From a checkpoint of a small transformer trained on Wikipedia.
Size: 13 layers, vocabulary 32000.
Architecture: RMSNorm before each block, rotary positions, biases, untied embeddings, capped logits.
Each number is 500 + 25 x the weight over its row's rms, rounded and kept within 0 to 999. Layers, rows and columns count from 0. Numbers have three digits each. The size before them is the row's rms in percent of the matrix's.

# layer 3 attention value, 896x576, rms 0.0924, rows 466-511, columns 0-143
097:505540469482493501489514500504513518530473521492478506506476487495516464517501501524507481490491510504494498490511474488484480504507503521509486498561460519472509520500459513527486527494477483506462506515476502499474494583490452500484513496497518525524527495521550532585505529490483458577477516480523454501417516468544494509509517490473524485484506496488511465542508494492488514501460515485516502496511545526539495456526526503502492
100:482494509462548502493520525452533444536501546504501474474481507530504498510515500507452525506515548550500469498512444505515499484498463440530532484529506506491526542486466510536506468471478525497509454498481508481499445467509486507462497528496506491550497512502525479482491527461485522536487538466499525488499506480537480483497513496544534483415498507530485512511469476514519518554468565498489491458486502499466521519489502499530525
094:484491497536535528495472494522438465493482491529481498494504542501499498457483485542451546523507500493495453503529548508466509507489493459483530475507525502550498487530492502478493455493493506505470470488509464505494501558507495535516499462481476489493469519508476488545517514492491479460497493487485537529532546506464521501490540527486490522516507491524511529487493456482470479491487455513523482498492489531467495546502483494470472
091:504566522529514517534535525429530484495501519516478513508494501527506475514437488519478506504525482441431489499490498496570508486494488526514495496479468481442498468513538480545486500446467489528501496502504463519479513527531469494519491495543498458523564472515504547495517500474509467536491451501486518515512497482523456486544453504546499451511455522487509485518454546505558492521510541521456500497509507508427502458520452553514508
099:524483474511477505553481506495524488531506509496501493453463479520496541477467511504481503472511512492473543488503474511508493485476488475492446520479485507489488515517527467497554515510538453489480545493465460470482528523509495409508506530499487545515526496535542496492491541505515549507560471501488539501500481478501507568480549548500501482481522468510497501519488514541484505481487491502480492465448439525510514555519499485463482
095:500499497499506474519497484493510525472461448491535512482481426482490530506491500506528517509486498448444504486486524493462504484507556523482499501475518494528501511510506511496519491461511519480566482526516523544515543507510468428460500540510512487508490514506510539489539490495511479514477525521518519473513491498486468489488470507492513519523525476489469568464473494466506504518550511485471499507464521519530492477518532513493486
095:501413527488506491496488505577571502499503500512525484472551471512491495502532486471486494495446495528514522503500487491484498492495506515500476494475500492504510523530509504505443488516491509501472495504488521483509438469535544513520513487540481493511531544481486484515488493478540486460506537463508522482518484507484498512448550507468521496536531540508507512461505506463577494460459468520483484489527501477494503553468513525470491
094:450520505497470500457489510468473474456448526526512504503484497489485500519484498511510490525470515533502501488455507499474508513493503518523520492526510538509515438554539495463510545503471491506493462477493503499501542552516473528483529513510524465478452499495458484476484518472497499571528488494500458491496522498481544483495415499439486537499501484513471557502499503430452491466496451536520495519486472476478492508477483503525542
098:513528492494505502460509516509526506458511455577534509488470492455519533477506481478482494496513494537539454492531511493471496497484498478512531488498510498478489492535460484481539535494475504512516455466496486463475486495518488507546505565490505524510517514516492475490501465471502460484512483501522497462493458504457475504446410542496527491495508499499492528493488591467443517441500431511536501539481486528526502490511522475507493
096:529468520486549499499496501476501484524533488524498500500469503510495504467527495504489520517500510477517518485483491482459513514493546534535508488506533517543496488485469535485536502476497510518510483470478560499495484539495522511561527473512493536520524499517488471444446509437500504443474455502488512508504469497489491507480533505471504478493527477493518533463455527500486523480454487521484481530476484485460505515505427484481534
098:527502507454483530535499496492499478463491550459505472524557466485495477511530505472495528494496514525462488504544509482528500516516479495489480496540464489540487518506500537501488457467513515484437495513504501477496544511504518541540480533497529469550481488432480510540498511467507530480506551465489527526542504495505496518444500488498491487513516512497489510506517479461493496531471521491513487478547431520531487537470504485506489
096:509519497490455506509512508468494517504472535444495497490511544480502481501511508499499460511517500495458510509542504489557485513512535493467437494552472488486506481526494522519476501512512478505520505500528515524501535514488503527518494462489495473497515486518531547517509507518480484541485518499489525589528468514500493504564473482480514507511477509495480474511496473500449505524453506497483511464542497514465482529518519499506524
097:502477481537520476535494479530537460527501477484502474470535480501486520493520496527477510496500478547532475507504566485485493504496531503463486522468492511511484550529500525469457478461493462466472490478512532495477514518522516525495496452514481463498527490522539487504506523464512538427482501521482496478501471496488483526478548503490526519503543499501516510504516519517522495496504500513551493528514486481472499543483501517483444
094:393492497497516497511488502428473504493461542494516491511489548467496456517491491518492492518504502489486486499525490527556475486487451535489476483521491493515476475485524488499502488521499488539491507508455452511509539471490486510542496491498511509527475498479502466531507529479501481494535495501498470492531496508485523505535458502502494552513486496502491526497487496505487509458514472498466518493507481538522485536494500484514525
094:491487481515481500511494503442519500513515519542486504454481466503480516537482495535481523512471540506459544501496487486491499500483498507476522477498481508488491502490521502433542481488474483486477517493512515522517468565494506557453508558466509472492499477514505484475440481455482519468495564468521518445469494479468501489436499517535521446478526457492503489555480523506492496522478514505536502471488488518508504523519513535486523
094:478456529490476486517539499456479522536513511489495498508519438523516518498503481463480542486510515479503537506487496495466504529500478489479508508533481491527481513517488475495512484503532522488554494517487554493514509496532518458512498528476500472493500510509429532495468497519520507464495546507522550484537481487511507504479520522483494488530541539489496482462487538513520511485483499488481491455482514468532491453508533477518473
101:499512504487492511459497492557477493468495449508523502537455542480488509464443488501472522528474502490522489499520538516524500503486537531524549505479519464533505476480489506467525472509477480490535475485471491541480491484524524551476494483493501481509516458510466427507452522465492433472481535517524513480562510537481460452522489508520491511535477542515482468510517473444502492512528508516479513496559531473489516509525496543528535
093:510491500483543492472490515510495493505534492489497497500484486509488497483465524513503499488524510487496493520489456514535517499511495508476506487511497515524508502460486491461501485492496567460515477504526479536516512466492499508518481562506493533521484530489518473475519487505498491500485492516529524352496508523516457529538432508463490516525517517505515520513527523501520502508530480516482494515512518489518507502516521478471466
089:485510499481484477486505487473477513468496472515550513523492510536492522468499494509472504493533502489536498497511525512465521490499457534494512505463479484540501476497542490496480497461520481539506494502497528531494482508507473546464501504535505485475489500522494492446512477521480473482507480496503558544470524520499485506521472493537498483509510490495502523484513538446501508496505467493507482510462440467533511512495570509466520
093:522500461486524508484483490440513484478485448527503520523487460512492532540533490450494534499522513523543510500506495489553497480483506553495479484497505490518516543508489511509547470517452533538532479489521491494516522512479464548486515528500482512540466469450480492531547500470504518462504474503545530476561481530485492498452443513511493519520497474501497510500502530501479524465473504511493510509551485483545488492492523503512504
092:495522503497482478489490494550487478491503498541507508513501483494514484474488517543530493487496501514495512490458486510487496495488544493540506490478515484493503484494507482501494489470518518493513475514483456478452469479500494423494492488500496533532542521537496508430486493525490504482511471480530509478530501539506493501502545494511530527473509496522495512477506485464511524451475448476518496477507532489417524475520515483513486
095:514497478482529500532490507481489493503524487538498503553511526505505507501480495458526481519527527429512521498553503503503482509495521547499513499482488481515501516523514516452505492484511474524468546500523468461538500475504520475480496546517476481451504511523526511502450527489498519517473512479429521503580488503477501482503502506523473520532503517507518527477519501477491513512536519518489516495505445537459510532517466518499497
092:508515474524443516481475520419522505515497479457483489474501471496480480516507535460512489507511511494474574500515510497487506494481524494498442487560495517477482493498510477535540494509514469493568489531532535521517538476490499504510495509500504505512552485494517531469534519514497526518479481527512552467494521532494563501493538531465491442510504494510517512503495494495504498481509482487496506501500438445477498535517500470487551
095:527451494517463501479477487446497531491497488482524523471561523497502531459495492524525510476492483515474542510476469502515478493498471523468470506477498479508498526478464469527450529513532480513529532515537526450496481407480537543496490532501489542459492490510480491482542503564515507562462479491513500464510533477464521518545564524474495501527521522488488490495455508495472487492452440488491508495520540497536501504487521485481496
096:513431512541501500540529504494506513526487552539513501492555457499512490508536501546534522490512515518533518503567395504510501501508472551486450494509522499503497507514477551490510436469536498491494505499479487492508481502491509483478490538514498524505488525496551510448467490514491507498489504467512503503495521508543487495538489517505454504457508498501559515530515480539481514486493493508490516511482439500476515508489538489504498
094:491495515579482505479487520515522498502484507428499498544484465523505510477502510533579518479477479544504487512466487500513505512511491485501452485506469500513482452503511510569457509530487530477481463510557519459516499495488530520457495458518491457459470506447526478492542498541484482516478530510476489518504498495508522477506502480477491498525507481492506554479489547553535483541472508476493498478491503526488511497533488480494509
096:536509503497437465492496516443492494519539465537480495482481460535499498538485496506496540512477517493520537517451467488522525502484530541505546498504520475498506489506482527520487507478500481483505526500419465514524458502530510495510528500496498517510512503536505465442547533494520482511524484522511514458449496488496508507512531502443486474455504514482501416547521518479519516485538510512507507472496462481527473527512470491507455
096:500475511480491489525512515491506525534513501473467539468528534501523496521503518483547502491484497509503478499507470515541512493482542524493492483492463509496491461491473476470478505491518556517486521531463469498499538479496520473512488459508519514497539513500511451541533497491504478557514556468465498505515487534505533471523493512503511461482483508490533507464497492524452478496445495494489506528483519541487504531486559508506538
099:529494489518559529517460516533493522515539495518467492505524476524501522554516513494459514503511484521463505500554465478512482515481519516505506511514493473521497496519458461504524505501493510521519458520529538481483489505506518459506504547555505514539501505499483513474502484498522530471498484530475553522508481464507524538469536524532488451509511468521477469500502532496453502482507528486476468481501474479479546477494511516478511
094:534481494513516474547480490529504530495485488564556487459477492489447525535502504478509511496510523504496522513479442490489480495491497540497506497507488510507521434511503497510479520511542503515472565485482475489509488504521550522468495524484506544493448492515489482492470533432496479490534509472464508523470507500456442503479537513445519443481516485509510466559509546494464493530506465499523485490519442522489485517503506528509509
094:488441489487527524497495509503487494499498548505470501506494489522536490557474514455458482492515464486511483497507537516554482484502509491495487464537501508475505496524523480479491531528486541519518518525534518515490541479498522502498519528507515493489516520446497486511464492505520487504510492522493484467502500484520491486473458506506484490558481474479473479525512481523435481482500521517501504521531469523517503463488495482478525
088:492474528459486486493481515501474472569546477531523495516530511496473518495516480549501489516481519563529537504530462511486498519510525475505501501524460494496507512510547475510517504499513506484453527507448494499514433476492523465492520502544492480507529502496535424449538507415501481495481532465505477481480469481545493519493480473519501488459500485501501483478478521557499505495527562525491475455501501476485504548484430529483528
094:536526484454516494571474481521525486497487497469476504493480500481480464513505522502474486504530484487462515502479516504553506483489473498523531484478489498445510476506514517497520513543452507500567517490526471462482572484511505522557492509514487568521442480445520506437536506547505525509499490481484519457496540510515515522494467466531508498505489525502495538507514441478502502504504495502531507526535509482513493499500500446487553
101:504512478551498500502490512544457493518544466523521502515541479499481570493529508516502517467512520502508504506505519519477487510493524478497489514489535497424494490497495485531498524518531516474471512502510483473506452490488573477452500509499472509459517520529531492413540532482509515492508456518520536453510506495504546527455551513481507499494519488506533504509484459545527493513513454487579505512479433514557500504510499469480490
098:502484472471519513532495486512529553545521473493494480458504474511491498528521501544515524474480500526475540505490467486479486505495478536501504493509492498510499522465499492535471506505503483496504487509483512455512507506497519544498497487506498540513444519536485512490487513517507577522517480473471483528460502510469511530494533504465488461464517506491500483468496501451474508501481448467515514448453434489495512481465437425494513
090:478517507525488514489505493478481517496497495515542508464474480545501530563483499487506478505499486522445477487496517479463520515506471462469510498459461499519511478537508525469502485487503485527501529498477446465500537511499526516496487461495513442513479483515546505524483470493503495467538480484485485528509516437526488525447516500442495486480473547482497478506553524486492494531485499508535493524502526476472503472508491541514511
093:510523486448510477501474500538481528527519499514504509506531516481471491519470508475534513506524505491506502503514510485520504496510498527502552496518500487485488523497476527469485567517500489499497512554513484492518513512515518451481485524493513497482485531458478539494518513500490492515471567477498462530485508531523478528523552500479488472515486493485513513519535477511534489522529514475512512477489527550546490480517497509518485
098:530490492465472487492468469469503475519478478523515486493444505453487467454498495485511495506497508451514493503534549483508477514487511497502531505470512472497500503453501476482516509544432518472579523487459527492517604482499487562518501549521484464528503501481465526519521523516490507500487511485476517530483536507504478478527493475554523499532504461494487452488504504500516504492516494484500503533497511470523474478504509538528522
096:479458506509511499496467497509483506504512470464503489513544450534494491519525519502543487496508523503491519497539570497495527522490463491485473481499507506530484546503477497503486450490542449462453485509487534438519520514471551471498476498498478469525501529524494538504527504483496531502488473465477547531478515476511482497466532510459487525491530513483527499466495516492532499457463508499518488497506522488475491519494492496504440
096:526509509475482493467504496496496474463519459507504506499507509474519492486558493541520494496483506566501508496561463497487496518513530469514492483521511486577501461507534455529520499533510529512505499515500508500496518520518499578499503525497489524500479515483491540459485470512514474505521483491480495517513537520510485515509503520470499511531519477520510538502471471493464491468457472509505473468549488497526522468512481516494520
103:514443500556523511523490485446515519488481516493534506513509544487522500466522516466499540483508518493468462508494499502481494493512484496510501502471479507462511449486450484526522483518492491502533487490506539450504480428502453497567514489498508481523527485477495460512478504519490488525517529509552504537507496521460510484535535494577510483528490517508496470507504500463515496513440470514492514548529507505514497520506538516485502
097:518478486544525527550477474443445481500482472470503482534526453497496531503503517472527548504507506529471465495538450485477505486514521469495501493447499502514503514446491492462496516518511514506491470478446459527489519520513491544517523498490496481516478504491485491535504460457492454509478507469480449483518520493547488500451502468536513498504501508480493463467529465505502542468459544508526494470551542465484501462482451466489437
096:453554489513477500506499488494476545523490524474525514502480509507515458517487522521533506466493493458503536488500495514487514510495523546449492496490497477490495514452508488526520518525507528529515500492514555491491537495458503457507517515500503524488494491497528516572489479550476542501508494483489498453504485506496471482542550492510495476498482502494482440470511467482502510589518501472467516512494535490491500491469516519481470
096:527500516529496495523488523467529534480503510458533488477510467484470486510526518537486465500511507526474526502510505514507513515523465469480466504512511503490486488495481510505546510578468443480471515504517521508499507464501512449545502460504496521530513463520482482501516508528509541491507499487493485492449489480508505521491505506477464483478511467499452523453492546484517502513540487488487503496485552466469501541521455499514522
096:451499521481495506490472494542591523501479499505485512516518496495490481504483494455543486490471494503501506484511517511503512512495538497505463490540480481534515505474496483505468566499443516499510487484533552479474524458486474458511485423500499516488522501488512505505516511525504450527504479498504493514490527512511532496487445485493502541510476461497509455487516527503459521508439448483489489489494568496525502532496439472512536
100:506515494520501466524457508486483465471504540555549482489519475515471510504523472492492493503516501523481515498576519496515496484503479486520464487508516484457515497497489472491492468470510477482431501501519563550522523508475486505501479445466512503529503510452520485514483500443490475447496490496504492513500513496524485502497491507500533490505512497489511459563472458502512520469522471508502501486490491494503491490509523493503507
# layer 3 attention output (transposed), 896x576, rms 0.107, rows 466-511, columns 0-143
099:460489528505514487480491511470490503496473484476500500529489471517503473480495477503515497496504465474475494520505520505484465447523484508473515449462529513529540467487463489528490520511518465502518473451505515489517480425479508478466501491520470473546492520540505470473461450473462511460495499507499499498505566529481516512524459489521471527502529460509504505476473500471504513525515526519496513489448510521519493512511515512518472
089:483493498499483450503519417495512498509418513509510471548498518466521530549469477479499479464511489472530468463496474507494518497517529520538508514538514546508466480447473493474496468480518487529482493477503506526497503506519478500548484476454487509478482515490560528521482472500475510522540497514505491497503521523491484527539550504505501510514516479476474513490545487485515535503536457511517546522493533494515504509512494569524497
095:526528523494517492497505486491510482476502483475511524539506466523447504516513567458500478516432509488505539483505485503491509517495462467470490519492457516490508512530491503471525493448484520485430513521502526490492553504451517486498497504505505479496513464505510476500524494483522556510511513495455489474529463507514501483450541524491523479502486532481508528535467466521529537480494493494521534468516516481482500466519529532483513
104:518461476459575512520495511505486495475493489480515499517505507483512460498478490462519504497519505541529519486526496515498512518480496528532495543545505477519516530506491474484509523516532471512509528502495485474494489496467515498524505506496513525474450529512485493518465514541505516517470529498475504448477488529477496531500513511511535465504554521506486469489513472469452488444455463524485510476476535527561510527489477494519522
102:464504544513498467481538503490467476483577486507499528521493479520513502507507488527469489502527524483502515475482495547471487515527517518545500565471468457462490533503504473474463497486498519512523498475472517494510461455531505512553526447499491447496491480453477464518538498503526457521465528467499500519467497486473525455516471490515457487534490505471513478563508473518507537483451538492457510488502481490488465483526521504531503
107:472481454518503542452517504493521485515498479495488524483533532504513513463494500507566509482484505561547501480519514465473476528505494456470470471507508510486468508518514483557478513520519494504451497487530525523481432535502503532503457480484523533492527499494481525488499514496508497490465530523568502530507471489533509507484501509511515470523492487520493445481520524504505489512466530523497446476506494524463526467490515474535493
084:531509500485514504525523509485507501493501513479507507494471485495466478480518513473481492470514501508486463471484476503482540479453513501537511510546510506494429456508509522514512479503529492473519512500518477506501518515488473503474516512484481499503506482474505544517541490515484483545489432537493467466493487501521516518530449485450545464481461496530476476524503493481477502482530498451494503529477493496495511492501519483508517
101:510507503480470490478463466524531505522486504487504486499555512512502523494564487436515461507518500519490488518500498568508502546474478505473506514442468487470515510483495561489486521462548466519464511526499487499511496501462534476459491446468478475520522531517524446427480496461492528437520515480476524572494483484511510500516536515495505497506511557507517511446484493535488531521475544492522503473488516531522458498549510514489513
098:547506502497482468515509486516550466544435531467523458508533493477515508496498532502475549536478513511517533482517558467446477477517494489471494458484501519502514505528526514554492487563574535491442547523480499472555503504462508485467499474523497472512477516503493502550508520480527518527520464516478501551525519494514521503524549467522477469474462525485511513477483487458501459494528513467502547471517454499451498495467537476455540
072:557513461459483506487508541514523454497496468514513493498526490488518484485496492510490487483544485526499502517508514494495500514508505495498462549511481479475487517495508473528475498481542474450513508499485447498524502507486501477522503484467485504483515477490511496524502477521560490554477561508543532534500499482460509541502493521507505488531408540521508508506489471507511477490510491522483512479483481499519508499488531512565516
111:452488518490545469473515490512453537533486473507502527522486514468454518537503477473492476499463480496518529517517506497480488504546503491517503511480508472483488481470529520500481472506508494531540527465524512529513485529508439483431480514536490527493461548544516543426506490519517456490505462559449522487474480538529481497459449514488504516460474475480488474495494465493484525488518499477483516470455532531546515491529473499504510
087:498508552519531476487488524518503510512536476507476498508519508513509467497497479541511519497496445498507539534485515517500433496526429503522493483497513463528509484474516479469498524484454495494497497502516498463483508495497548490497507520513514500480492509498530505484476498476520523505494496490510520438487500488481501550463473504466496476502523503503526502478504517478511511540496498530479506511505515550534455481525493518494494
097:502503455491485490498521527508487525525476490542493508478481492464467505460501517527510475514460482474499493488464480480493509501526474474547546492531508472481462503481495555500496521497484538506515510508530489547504476485484505486501478526459498447515459485471470502521461519524534515510521506477498489493536487497499500480471517496482521461500501485538508483527489477501489528469512490495466508525486516496475478545506495479505523
095:500499515521467491497481531495512481526486536521514472493544465539500551521515477513504478507533515454467513516472484509495490545497524525549448496496490515500507481512496524470525495469504494488469510497463509492469477554504511525449526467517491467458525508526506464505522497480487499523516458489548491487408491501515472477495531490458470476472520483518502480487506468482481507521471549470515486459491495524504451492520493533473494
097:512505510457522467538453498500537496498487503483511503519486502465509476454469527490474494523533494513539476529472509491458485523509521496494509528538481504524492546500495519472480488517527459564523483514468497571468501496493537498497504470513478541520530518500474549523477539488529495512509464575467494526526479479484473542544542438522493488462544502555461541519491458486515530484496499482500453499545506541541517517508493509513514
094:505507472477507498490521496496477480500490483492475515495487515505484482513501525507534501489515505470503498484521502552541502538521497494524506519474476508509483490512511522508536501521504483498486433479468511487458491486529504569544441506499500519502501511496569499468549525564506449524516472494522504504505475515495465512509448485506531508515454511491479466500460518466489486534501528530490516507524456482522499518498482498461508
108:546504496478466458497528519507500455497485507489512469459514529509538468534553572509488491473461518510479455470490478519500483444478515500484473517529521523500496563489496497516430477494510503532454523522516512458493545532481532509542493514499519496511504514513544515521501472528538568495471501475487438524460491473516509507514497463487530474464506531514497535508523542541499453504526462469494533513474524525489477495465472453499488
103:521517501497447524463498517481491495477512475511481535558555485486535492508498465513495517478511522514485501482521506507467525487460455500499491469516484454476501507513494506523478494506486439516458505509523509449479470515496536467478498527472533501488522494488473505510480486474482505530503471519481484560508482499499502487496489465565476466519538517453474504471498470478538469505483522540506500497506522500484508480492482468541507
097:529489522567526451476500514541516484509496485482482499475522523517504490534498500522524484470490488489501513513489514496509504489505524504487486498488508544481503500489485520489499489474529490522531506540506461463417488456486500506482467468453504505522465549492475478520499531533501519479453515484466499516509472462512515480515478470465505519489464495510525510479487491542504468529512503542524469472506543514491529487492490477546548
101:500518513446470500518532492550524484497530516482493516510564539452527546506490496511508497480514499497505563503485503482533529500487494502488483497481486529452478492495495533499458488491497500514515494486526514510516531530499518483473464485503538494486481502551506506482525501496455478508496511485502454492459481478486485508511497520498523519472548516510506479459515515507510483493541495477520454454423523513511510489493486517466524
098:532502494505484443520533491477508482511482478484491460497530502485519481496522500484491534481470508523492513464495507438473509493554508484518500522515545487492485515521505494545480476519503535475523513517501519483537508504482497510490507529481511472459472471479507477513503542484487560518538531491499481526524485491485477483486523476499501478561484507528511524495498486499530535536483478484461501529543486525548507509481545524516517
098:521502532511526501510511461528473484486511529478533498494477535478505465515525499547493495466486492470511477464468495476485495504494507499504510570512466544437493507493519483506520479507540555513474527552481500532461540499522471491524520536524477516509464509514520491490516556488472524471526510456490486490458497456481524439450499464478538519513472475511510511549518497532504456485502507467505481493519505517534498482493497486503526
105:472498473507495561471519539503536516484488480542499504487492528510521494550497474511489526515535523502473494526514503486499485529554525504487501520471457483533534518512462520473543557477504511494519510494477490469491467522494545531500505490541506509526442518473503461521468490490531489555458529493506518528477502487498517454549458442500476552477484480477501499456494518502483510475459483501527474474499497492523510523535485493518491
109:486500557475499498496546470541507482504490509473492554496431537500473539540505526535507468515488513493528504468472492471513490500465506520532501489486511532508480458529471504463520524498492529470470475525495471494500479526493484483511517527479504496532525497470485489500538532533519486511522540449462519505501482532508512495525457475486484508510471473488510475486488488480503491488463522495517551500463487487494491508459466512514508
100:517532530511459478491519486529488485493498441539481475491452542509484517473515481513503483515523471524505455496469506472491534499563527456522530526502511508475483490491480500514492500520522502534541537507489468499496502482494509475514500496486529513530500500472483500514527529483452523540509520479492521509498516505507526503460548542490536492503492529507445522484506535488514520550509494525529513520493515502514511536502509511525507
097:475498490503503476474519498509528555484453531550512469493529528505520472502479467494478503518522519495552493535510529547485504504484519526541556519496501526494499523508471520444534457493517464555543495506458519489444531476481483512521496466469520536498486492505464514515511506489501494506514499483536515463493507513526501521504466538508515508481499510494520497476537478467438525517508544507505541506500473491524492480501524466492494
095:464462464488555517495497482511526522468491530507507531478513508516498500480476456504485475521539500521511517515506469518518472507445476518501481552496481559506485510500466487492503520474473488513537507499524479519501479511498501505481499486549499519481477511450466483522491460504465487472445528491483486504457507522524491495504457464499502498495549492534492534476472525518517513475461485497484479513439492492460499494506495534516485
103:481541530538474427502478532543510486499547498478540472497502469494500526532540441538478505489498447508491528514529511499490444487502480524487493496489471498512492488537483485528479494476517483494498517499506502472514511562492481479446502524514478503458503472524492522498480470476518491512486449493533486491460507511498513528493479446478532596480467498492503547519489515464515538490524498469516500492511523506477510489498494508478522
101:539506485483484473470498567507510472500444490457523486507482468478504522472477489508452458495515495505509524472516513474480458469456479494499520519472500523516465550499535520534489515519515514500503487429490494515502495474540508508526519508531498488510510498482520528552519485552467482557530497520526505473516504497510544493478433486445498481493526503459509520490475512522502505481491487522510531494456511527490490495484494504549500
099:527522477527520456492525491466536532508466513511503496480483482524514491513495480519536469507515477540496478533485469475478516508523527514530494570485552486478494508517511495507460492498472491492550481458512504508520428532505501478483513487504453502508486545424485530489497462516441510467496520469506487457494481484515493467545497462520514483492547490478507511516493478485479526530501512502483430489505497514498499482470475520488525
096:506483499527461512486516517524535521505504496460490482517510556498474468522508498538455502456522520501511498502543454507495518504443482486512478500484524519550516495452519494504548492471490469506497455488493492475496466520526475504509485514485483519526502484523451497467484500506506498540489474532526504499486483461501523489526521515487497511476479499517483487489478517491505488506440502510538547471474527484525497535500505512479538
092:500497454473492493493466495493515532453497539501490462477467493513501501502496471475470449508507483485490442455494534505516500487517483519481489526514486535488491498470484511505504451508506459526479508486502520519520521488468523503542530469498507528498475506502515525541460534552505502532486523519473497451494521508451506469524533490481497489510508479495496549499525483484534486530510469529468519548466455516477537510454486487465447
100:519463504492518503509495503462514490471519506490514532519512508512523537494462473498492508449531499479488517464514513459505503469567506524519474507519494510510530493511490529451516500472519502403539519482495487456507461490505503526492504511506446491470497501495476500501516545486500502537473490537491508529508501494473456499461484519480467503501494483514528519503557515517476508535475504487513494498498511521514480506475465517529464
088:509540476476469513492451517486550484480531503509480519484477506507522465488538447528495485527467523494499535528477505480507513515493492529521489536500506465552522517533498525470491463466540479481507538473517540476522508523510467537533478522525521490517473490452488499512497511510479487522487531485493539543516513511468478491529512465547504508484476493463470528453515504531563557479467496478502447475477461443462520485484487511511510
104:506498502530511500433513505485518491508538506546529483502477507503451486506495436470452453490518493484486498469457516513499500510511510493527492510518483511506478481532477524488481524503485513460541453480452479501496503493516456502476509523491481543556470495516532487501500477510477480518474501496526542523512530490515505491512545479475471500548531514498526520509468509520501534501513486501511513497507520468497484511480536520510499
091:490459487481569473543513506559496523504516509475521504483541486496475500492474526503468552506479492511487473465509516504485505512498460508490452499494490528495536511468460466511464493501485543447494440518474502500509520494528532463497505492499519476509504531468458507497441519538506509472466503462456494497521540515467487512483460497510491504471515479524513492519487496507483497513494516521475508563476498580480464526526527478535508
100:470507519529519553484513461499528473482498475492534519516477491486526524513540479488485501486493513503473452519479509471508479509537509511560510459483536492537517476520517522548514534485473469491536459481468509518506532517493462524523457486537488522483527486534486527525474488481484500493520521490533531477488525519454537512502472476514530532533488503474496510458481488498498464524491491484508467473528489461505505453450533488475508
089:552488487488477504529537520507534497522555499492470551478553570523507526545491548484505506455538456513485508510486467510519508508552491480486492486532508507528507468503522507486490474490519485463510487456515452522483477475535514505476541521485509497522499474486525539520519470538528493510486500536496486530492464476481510520475484526463530537515487481497558516499468513507481441497474493475496487474550500534469498517525475462455502
092:503552530468489495474493539486498528519516496501479497498463515459487512507509482473515480482524441530491485527499473482500520519546539499537488553500514472502469498499489550494485499471491485509502506457491505521522497478491511507487547498492519526506461498518492482480502459514497517485527520520519494457496500524450499499500489438547523517561454493511525503519456471506454532521513506501450498494486506469542514505492505499543530
098:544523509515527387531505468464504537511500497487459504524484497515497490519421515490466507503503449516517493517511507498494523493493504478436451552453518495457478462491495544477486490483509463493494497498507478525547489524502545483489532497491527470530488487505488478500497511519476454531481482520492524452488509493476519513490488462491489489507459540519532497498494494521503509497525507506496481509459495506501550489514542494525512
101:516500532481492495528500535491490456510499490492485476530507485430471498504514501501503488463481488485515523502485516474531453499471507499517450472541456481567468503503525517511509501502472559516520508502503448490491504564473504505473505511497507518501498508483539503445537470513510466532474472476481499473551536517521471507496478518471478562493504503510459506501499537474497486466492485483473506488480492541475453468457499506454538
096:483504485476518497505527541503533496479528477498523511511466478510513515491466487486521470517493470474553566480490496515501531537506491488491547489491495514496474564523506507525518450470486496552501461490571455483543490488485490452496458500507528497510542491535509531508496505536543527517510503469489483468497535485468524488515520536547521498438513506619488518515526535485503462508509523481462543507493512529505478501533525523508500
093:539464511477529490508540524484483498506521538489520474472489508520529482508496501491513529485507541501502473506480483527518469502449462469554521478539512478519475522513501464479457488503450476488523447505479496508505496512548501537512471480530529510545547482507533494529508499488496499515499487501520493532495464512516495490481472468491517528507551462484512512514484498506527537465519470507539480502521500534515511505498518454529483
092:464491495468517502477517496477495510561460477538474509429452481530503551505524489454483549479512488510496465537518531504503459560510500506480534494502475467499521494481504508511523495493470541557519446477473484480511500497495481576470522494500547499501506564477531541489505498473532511512462514515458536516490532503507528499485487532512479512498555512509523489511473452527487495507494475475506486549493487497525471463476460524523506
084:460533531486487506496494498519437541503490539497503407497487493520480528507480517527480495504486518502493536520514512527474460528475498493518544419487499563500485459514498524503517463476498459496512467545484506489551484524531515512485524526515502474510536508544526504498512487489475512522524488502498521516517503477496501550481465478433498472514546493501513514483456495523521502548530515480472528554523490517519475460508539484506533
101:449536473504469529500541523527549479511496519492509519508491518543499505535510508511528505527498484555534468555446468490459533513536478485491473501502504543543493519456531545490445530479491496510547495541525473520509444508498516486481520507495505452432454502491491515457490476519472537481481479468499467492483520523493496458503564497451500509500506516491474521494540480540484475537459526494535543496513493507496517470512489490440517
# layer 3 attention query, 896x576, rms 0.0922, rows 512-514, columns 0-143
084:516508528459520500511465509482554533478484467486496458489515482538491507508530519521437512543539515496499513478489496508531518495519501504509522504493511467529496503488439490494534498476502507497467535472447523485451543527489491503527486469466510536463496457543510506473498482520504507500445540526468550519506508467462499487496456539550538507478463506536525531532552488502501505498481494539530549496496518471457485480458510480466502
068:497527463510504502498532500482435476546473532464478500544486528515534518523538459537487486489521512454521485487497466540496442470518508499496503511493462489504459518463505458506524511482525513458525488481556451530500554520495530487480487496506503482445459473495481462540518466509533507556497445480493546473490483536542505502499507459540507506502512474453470517532532499469499504499520515520511488503516509491514496466482490490489529
065:489510553504492492533538467501477496499521478467522524447499481525451510484516498473512518510448466503471484547506482524500497542477503530472492480503500498509468572545520499498540479492520487531504475526525508527496486537476502526456483519546502524505456551507452537527504544462495492461475520479518501505498481491479485472478523508515503513512516565521528539530519480500519506482501546492464523511512480495446545545492520511515484
# layer 3 attention key, 896x576, rms 0.0938, rows 512-513, columns 0-143
076:470493518500474477521467518506509436492472474515471459485509516534476470524514485468551428536478471488521496543525502503498477489505503513514498521482482540518509480507562508529485468499499473552502480478525527512497490503514474504524561471466479522510509538536510499522501468531454474504499482500498508490516462473524468523513487521457510497465504522506486514462495504490498508503485480521462503495493493471519449499494431457507507
068:521506543496491504503513472486528535507495505485510505506533485506539498513515481496494466542490548500527520489517501567489499503525485523490501491493462522516460524505486512455491500536487511495498512556457477488516499473527474510497525498505549488513523453510484464472490502504507485485502542484503534488499468497502523532477464540544487486503505479552492462502495458487489488476495513504490487501497553465507520526473499505528517